Part of a small language model's weights: no biases in attention or MLP.
Each number is 128 + 24 x the weight over its row's rms, rounded and kept within 0 to 255. Layers, rows and columns count from 0. The size above them is the row's rms in percent of the matrix's.

# layer 2 MLP gate, 576x224, rms 0.109, rows 572-575, columns 168-223
size [105 115 103  95]
[[139 168 108 152 125  54 110 113 128 130 110 141 126 143 147 112 102 143 141 138 105 169  90 120 144 134 172 105 123 131 135 119  95  83 123 129 130 111 127 123 167 115 129 130 130 112 165 140  92 135 171 137 100 108 139 148]
 [117 170 115 156 134 111 132 103 111 119 129 144 151 108 120 114 133 132 114 127 143 148 118 134 149 118 152 139 112 151 122 150 115 110  95 101 120 135 115 107 171 134 137 148  93 140 141 100 121 157 134 114  93 133 127 168]
 [118 151 115 132 130  92 117 128  98 123 146 135 132 166 131 123 138 144 149 129 150 145  87 131 123  88 121 106 124 157 138 126 116  79 139 123 117 129 101 102 138 118 145 106  93 150 158 131 113 132 147 155  72 105  97 135]
 [119 143 135 139 134 110 101 146 115 125 149 113 144  97 147 151 138 132 161 116 134 136 108 141 120 129 160 110 111 156  92 113 119  94 129 122 167 135  99  99 102 136 118 118 109  93 178  91 104 133 152 121  87 126 136 134]]
# layer 2 MLP up, 576x224, rms 0.12, rows 572-575, columns 168-223
size [103 104  90  97]
[[115 118 106 161  84 136 141 163 106 106 133 135 149 135 147  97  79 109 173  92 154 133 106 112 158 141 109 125 173 111  90 149  90  82  93 137 143 125 105 152 116  97 131  82 169 157 155 145 128 119  84 147 171 135  69 142]
 [109 137 107 118 131  80 154  99 127 116 179 184 148 131 127  85 116  91 110 124  86 126 155 115 130 134 152 128 147 116 113 126 136 120 144 180 170  81 159  79 146 136 122 169  99  99  99 138 107 117 165  92 110 130 145 139]
 [148  77 126 125 145 128 143 102 117 143 121 139 166 128 121 137 143 126 126 103 163 102 132  97 124 142 142  73 213 137 143 158 142 110 153 170 136 164 123 130  99 137  96 114 157  94  99 142 116 103  98 152 173 135 109  92]
 [133 146 129 150 149 121 116 119 111 112 156 163 156 135 142 118 159  91 148 139 122 155 127 116 152 122 135 161 145 125 121 110 132 119 140  99  87  86 151 157 134 117 173 176 150 144 114 165 114 141 160 120  81 116 114 147]]
# layer 2 MLP down (transposed), 576x224, rms 0.0948, rows 572-575, columns 168-223
size [101 104  91  94]
[[124 127 141 144 102 139 177 132 152 137 146 120 138 169 127  98 123 128 120 143 163  82  93 146 172 126 149 141 159 106 116 130 142 129 112  74 119 146 180 119  94 165 136 128 101 104 111 130 148 122 105 112 128 152 135  97]
 [130 141 123 116 160 109 130  75 127 137 156 142 114 107 138 114 149  97 111 128 193 157 103 107 127 153  70 120 176 128 109 165  91 166 109 103 122 175 145  97 117 184 144 118 115 158 122 158 152 162 119 163 129 121 142 112]
 [122 162 121  94 123 115 128 119 104 135 140 111 156  96 147 128  90 181 116 103 136  90 105 118 114 138  68 125 129 174 124 176 140 115 149 168 132  88 144 123 150 121 150 123  97 151 104 141  81 148 142 104 104 158 130 142]
 [147 108 110 142 154 168 134 156 147 143 149 162  91 156 147 118 152 113 106 141 103 108 178 145 154 131 118 115 123 121 121 107 135 145 115 121 101  96 127 168 165 137 147 125 102 119 100 122 150  88 120 120 165 133 114  96]]